config.yaml
parallel_block: false
optimizer: "soap_variant"
lr: 0.0036
lr_head: 0.00567
schedule: "wsd"
train_tokens: 606700000
Each number is 128 + 24 x the weight over the matrix's rms, rounded and kept within 0 to 255. Layers, rows and columns count from 0. Numbers have three digits each.

# layer 3 MLP down, 384x512, rms 0.163, rows 214-313, columns 448-511
106125131118077144093107155071161109119141139139080174105138116149092128104143151139121149144118115164126124107109083132132134115099118158097132125182091135156129159162127128115154120138106106
143157131171143118132075103124145162141179138093119119128123185137087167126097122111081140151104115121096158127103127137134121109098152127127153109139118161119157150076094109128132155100155063
115152143091116146157118120134199187136138141158128105105140152135162170113121094126153101106160141150146095168129140143103123135090166151144122066109101112113124163144089138116128144135092152
112135132159155154135085147137118144135107099136138121104150143142108086135145199167107138140131119145117131197143179093144089142154120138123126110126150077114120195117163165108146137158104110
122093151141124164124112124113136148129123113128132155141113134144112123148146174127088095087144096123121102157132132159089112149145146125113136160167107115106091127184166143160117131093126137
158136126117111157092134156176064134136142107123138144100149125144113125098093130144138104154114182142150157139136116130140163107146109086087117140129097136154117135111083136126103119147118130
135107129112108129133136109126131138142129151147117131087147095106151084122156102146076117168125124108154166116159134136145144158115128179118156141152136113084137104076129173098125091124103124
147136136155102130122081157089172109142180137099093102127141126144110093134131096144173113158105146142153131090128117135106149069076127109128153145101129130147140153136127150073144139125094125
146074161108135170130143126121139104126132124108169139150129140090132153127121122107101100111151136125151135093139108132117123133103135099106145148143112136110140111121147130129130122123164126
149143116128145086127096111135109133110123134115128111144096167141178088157118144155113156101138133168140137099117151131139111094152107160115075162155096147134079158152143121106144132176105122
134169155148091164108141156110144210091160151100091136156133135156131144117085171143132090144140103128108130112099139123136130140128118104094127141122102133189159105175119105118099146139144086
140133111129116120145105083138137130125145099122125136130129103136073140100129145118139115106116133093163098106148134116144110105114133161082131155101135058071124173166181156169127093151120108
148109143133123123162156131171098113128131111119152116150120151120119137137143134112132082061159142129185100146130135141126147178075139122122132152141128115127092075094103108140108159156063144
134132121115120176093127136095115141129163119114143135119152152122145163119130157121127121097168095110091137140129067124107143142165162156086109109132135107135116179185140141145077172117113133
138062118150097105114135089167117143087143132170151110144094109142193139115104149117139120121195128116101100123117093154106093112152137158093095117122128192125138075170121129116103120135109171
103137121097111159114147083157100119128121142132124151137130136093163131125163138144123137129128111164124137140146149127094131135110113091158119115117142153140151116120138142116144094131112143
141091112171150141153123118125113090110120132129156140138140163136118140117119119117104130153117099129141115154163132148135128140129107072135121108049150079141138116127127150129070079109107125
150155134149112137117120187118144099099110136121101103137119141159083112118133150153118162120175123092118130135113103126136071132150090112171123139104188126100121089143125171126122112070134145
135133130123182113107123123154125120139140110149158169149182152095132143134101142092100117112084172101111095144157111112120149080140106128138107120164085119166117074164147137110108113113168082
137141136139098139123099128146157093113122108167149102074089145085153119179126071159099144119134157099136103082143110114129194140157065125101101111141151101138166125135116151075134135109129155
148093132145125109142163137089171119133125118132125153143114151105139113165116132108169148125123146156140107103124190141131145121084127121103112124134133140080122119138096154112111181152060129
154098095140092097139120153147128114124136118132102141136156120099127139080156094183153166131123078183103117162108183128159205146107131155149134144128133102092156127112133087114126102206105135
129132120118143119137147150145133117119106148132140126131138130133146122094126128132146132179175092118135118116164089146127173093133117123150095152121154116121089146132153099127150121102146089
189155194149122131126101112131117165142126162103151101125131123109107133114148131151092121114145153141089135149098085153140096164138115108056160141090120155166161120118143105127133149125129136
152102091129139125080132136137110104123136144149088128121107123134125146170144108164122095142103145145163093125145173144147143120150118173156138144136134136124128136083169124095093098165109120
161151144147159136145165146092141111125131113107145126148102092178141166177145184143124117111107131073142088126143170094128128158120156144101120149115130124167148110102144141126136165090138120
132153108122135173128134107144126141110140066126154133126108111115147136109099164129129160118114109137150114145130113138122132148134134095103137082134134084160128122096086145149162068124126168
144085131096108123095143138105122126123131126131129158113149139139125134173104176108128107117094131134094157110136170194106143109140125134171152111140173107114123115158120126154093167157129116
156198154125090194118168150149115128154156128120141161096081112091120144076091158129136175108100122090141117105131178097089153112113099149155125151114127178111115180131118138116147094175135087
146128139140094130119126155141097095149105113114109135108108125124133128099130095152107141143154086122113120119137147160117120134162120110175129147139111137085105110141111118158112124115166061
121143136142144116127130121132129127151138127156108109122117112132108161114186105123154130150113112146123101123140136138102106146092118075103125162107171157139138128132129136121131069112132145
132117138131096134112145126154104122131143132142144149117082133104110148103086147106138096156141112133152132150124094141127167132103113153096131132134111097101132147145149124114126098141122159
141135136148107139120089151164133136136099107102102132092136120168113135111148154101140124156120120116161087118098152101161108122097102090122128126105159087113116141153107112107185138099113134
090084175122142086114125151115100152118187079119155155134153165091041136086126148065141128147163138119157131158120165173164121108092139146117065127168153079123122109106154157125081115153142146
152081138142085125127107160106113146143111144122126161083142147133086133146089161138126117125157176126102140163146119126143114125089159131106152179131145144134073128110150152141087103094085144
124148167117112119125124118125081116125170119142142152129111157147110174104158120126183114163136116148131143120111168157166145116126138156103089111117117141147129116152125114125131100101124139
134150096133156117155109128118111112135122064099148138090060137048095157097149125138089148140097087115149141169088161157126126125148119113182127125180152129137149127107133122130144113139163129
131111128147113152136126122142082148138140126089124140122149180139089182129117127100131111124102109132148086111176147175099177143106144164150146115086160130129095150120134135143115142138139141
132166141095132122159119146130137120118122132120170142112068170129102128199130158102142083175144113143134134105103129116133119128143146109143129078137128154112143114100136140133111122133111119
119097148089126134145090117137114124146166158140072136115132136118111164129159180125137121151117106133099118149121116132170164161114113126109121114177137143101149142155105079123120103115134116
153124123164135116190109041141140111144130126130153122124139132150134115191101111126149120135132118103173161105121120105149145091111103112116118131135147143133115121122106112110150144107126112
117105122131138113128141115114123099123153121154133097117147132133086145170081160117118144153116112163119135130167160131140107146110148176106133175116136171130116122144140127132125126164135188
128146120121079114113134143136145120114145139126112135179099120167109125155142112111157100107122103113103129099116115135126130114140113083146107111113138145133142125186107125158139113083079124
129107114111095117102104080201116141122097120113140151081139113114140145137135110193105128112082086154071141131109145167138148143111142151145157112093138148131068140138139090126128164103162161
123114130216130119143119084145135158127124110131115125138114159114133111146097148107155125136118125111121156107128131121150136121119117123111154112172137167131098111120122100153138146142121079
139133145143105080132134155126129168123170081105087124126139130124104102135129125112141102108147151180151118068137135149111113128148092149134092102154160074139154174128146118116132108120079129
170092107158157106109102162102144160093130099116086124152139144126143101110120119114120115155126080153111106129129141119121112109116158136155148115108064074159112135107167134121130150149074091
154105162055125120133138142124084129128177103130147126126109083071117174124105136134121104143120127144120105121167136131148149145116131114096139146165103126165098138097164135107126065132138137
134117089186158156150142149150119119129105112130101144070123075114128142166162191128149153132098079132103115121105117153136155201103122103142122143142130173111139103138095165131120146109117146
134113157151093128117138104143122142155140120114115112128126129100102131111102146154103143122100128139047076139126160107097116119123115163167124156179155136122127121127139134099129136148122103
083145126164146123153129145137141113125124120151130115135131114148160099095070150127204139120145152088147123118087117120079108143114162098142145131111119160106141098119112135111134150128153135
149149149086152150124117131158135163108140113104125154086099128100128137107090122122172093128121126183130071146132114088139118120108144147126119129144121114129131147112138138090121137120115158
128147120163142110114146125136144143130152106146094151087125128123110120117124114104155170153161123142127130116122162091130106114129112121118133127124121115152066134125175122087097146144144121
144136139149122100170153126151143081106152162110129149110194125140167110112144129183146184155171154140150153129052123137088157142087142074138131164148114155151099126157132122139122161181126139
128137137153140105102092086099135146163145110141144118072130131125102081097097131139110128130113138135136126090194129143091118110108109139097162096115129076167126112154141144122115129148128097
114136126121152146143115142094140111097116127139132110139113138112110133159135163103123088142144158108113158094093190129104113112148107151118100121136125127104095119093147137155089117137120148
106183119140126144134112078122090133144141132109147092158118163143147128168162126142146147105145095106136173147135166163155076097105133145164132083141117135142153105140148093107108153136149144
117126144113137136145146133149185127170159072132116148089134137110112137150143125149116176091119139133156185109167164102125059132166164114147124137101071078132119098146156121104145111140093131
107122152118173078144159127149137135126154138128099136105135119123110123117109146120116142095114145182154096145129126134115133147136137118154097146114129121115114141139180121085106132102141145
161165116159208154123150135139115153106143189101129149197133143111140195122078153112078153123162122118074161156121141159176126131159127108146081166103153136118123153154134130086150083148149099
144104129145082146146178152122127157126128155116147164146180150097114145131134149131136142139179142142120095132125133098142133159092109087124112145117102145141102135114123155140136083130084113
153157105113144134128156131075125100126118122143153088128100106149126119182115127110139101141111111103148139114129183159113132134116117138158082097158114125062175100105141168098132105096136157
119142104161139187131132111135134098136132106151107088108124153160214149136121150133157153110087140135118107126095112158191134132127107100130129076116141103133128134131136149180116163121134149
156159121098109115080085113123125098116163087122118157129139123087136152097100116108135120118146120108146111152111158112148134125160120184150128121148096123143135108137149114148100115114126116
087124151163176129152127134119155099168137173123154093114120155087122117138116099139124123127132171116119103114160169188141158113132160120103126124096147150165162108100127115113140124149128082
164143110119099134129105149125130140156108071131169116111157117155155125152170120124087126105153095170146106167140146126134109162149087129175183129089119135046175175109106119082152145115126115
145150122107128130126129109129161151125079163138160153148085112148132123162127151165129103179108184139090049141139141105142088079157111139102097094132145117114123092127128121160107166162115122
131138139117080131147116126134112123128137105146162131127138093087137093109106130125139128128067104144107168081140140146122163157143122147165119114137132117085152093132123135167140125107125121
109128131175138099150156122115200179135150113116088105129161114115147179164108114126135168086168141131113138122126118168107160139154136081133142137147101134127133170110144126150115096151109114
139169119092125159144158163169103143126132079111131123154074127170133118125131113126129172111126175135145090101155125129118151112088188172111133097131138116151082125148126091111108134092116132
119128118140187091130131145128110120098118135148158166165132126112127130179111150111135149101145114104115121136138117117190150116119112156144149160102131119109154126132120125125086140141160142
197139141090089128111105098157111138129140152145107132137155108132171061086150142084136132151101184147146095105164137141160125144133110118123098138111113146149109078129112089150127137075114142
137147145125173139137103089119131108135130133131140176132138136162121109174140119159132113107102132127134129120112148147144085115170120110101105128098140125171136130121152117082156136164122103
069130094131131109137144131104101130142101147128109117100137147125166125100145159164138129122131102104117122148117149105118106097143080126135119122119143167163166110132148129144086124146151116
110092129099126138145102121114145142102125139080093141165131124169168162128114131138145112108096164126121102117127139118096141108085145124189078157091055116105140134128108138110154139159067095
125141143129095134086115141114108128110105153143137086135156112172142105125161167106128188148143138102130145148136147146115123116124090123134104142106123136130139149096131147146143122109129135
150147114115126123124097127135106152141119163134134125157130160128107130151144162122175108116104156143149126096139117122159154143156158112141166131116095112111098127195117129142139105126134105
100107094117140117127160106133157107109102125127190110124134111132183131136102100161099145130098149146158120126136118140127140110109118129121135134142137121096126124095087149103209147134117156
119131139147104128189127136091106176120149150116138105137139109185124102154131143109119155104091138117143132127119122155083157119092102141100124101131106121136117129129128125123158126126105090
100076156126124125087111098124119113096116146109101117080104130113125107125128145121109110121147144138161138115120097125136132187129103140081095130130136119094087091116173147132141157105103142
126145146128086135129120121131104140155149109127202155107140135132159099110114138143120131155152131122139086116149110141137088174126115117082097111194183150116158119139133132120130081130153131
092145115141114052133140114087137121196112116099115133174103140105136104137129082149131113142130142150159129136125164129154079093134134124153122169174091110100091137149135087111105109114098108
167158105132131131126125145139081124135144130110153123152139137125134144094144124121161153106132138094092151119152122173157109071121143133138179153111144101117120120156108122147135108120127090
080113129156132132122154114184102094149156086123142131139120147086092142143126157096164146099136120125152078106134162170107130115096151133118119087168120121135092120096186115142136116112142104
145109103095109151100131182161157177149124114118123120171134077150133119081135147158119106124113098118133137126124156135099121186109125176089158171119078123138103129110136151120198178115096158
116108142105134131104164129104116156121133095142126153114092147130120102135162070166187083090117138118091156121118116140068126137119117119129111112125127142113125113142107157131093135133082054
127131129157101113167142129108092115100149081112136090126113157113160131129177060123132119147148093143120107114093149115161154150149114126099135115141141136126152147077115143145116106103159169
067115134117175112149122090136137131133106121109114161129153168153118125088191122097129152113140156141159136107088132149113122129146083187096162116165120110089112145121134117139150117100114117
141100118081136162140156123137164119145103121129162130110110157097101105135118141106140180114142131124127085143141139129119140062106113116166099113152148096162127123111098148129116146151074138
124106135143114128168156185158125105114129132158146102157158093119191119108098150115130139148141170124123152113076154158123122086109150130120136169157131141136114126078111144156121120113129144
161109136154132115101132144134135122121157124112113118128115125092134127123123117108125099145096117123128125121156148135140118110155173109127105118086136083098114161099121125114124143164161127
166125152150133116107120158143110135137118107097090102101118124178145168137089114116126134125135116153152143131145113141116127124122142099138134163146126134155143103150123107114134106150122148
148160131125117122129142165140131128128102156137091106106164164139100170132106131087135169139149161110154175121136129138092141138115094149123135112152143124126119069130179102145153134118099107
178121151140126133139124134160096138125137144100148152096117122137153115139141145138099155112110121148148153129107155123124140122150176084124175096105115127096193111165112113114133108152123149
172159130115124144130098169111165123170119128122132137102107109125112155114118145105166137122149138113182150118152110096114125157160147117151094103141137144124178154133150114156149121101133106
153087111155091112102153102169125139072092137153166149142164142136128131085107139135070127121150108105136114144136119143104045150149122144118076158108138069137144117119127158118135100136102158
149116139182130139106126129093093161133164119130132085162130157128187128119071084097140167112176128157139191149150133133146120149129180104158152172118116134072108126157090148140134061139137140
168105102112102119107136111133150120137131183132113111136179179150130136129105142092093151160121129113119120090110130103096090178143162099154114138128153191123182128106130136139092119103149127
131117149180154147161118137109116138137127134112107086166096154089118138131122142151109073134137155106121148167107158170148090109138137095088150109185112098151106083142105126099121134124133172
134051137183145090126141139137085134145124095114099104123099104102139161161171132108129204098186110119170141161095098121123132134172144136129101139127127185091110162177113130161106121129161130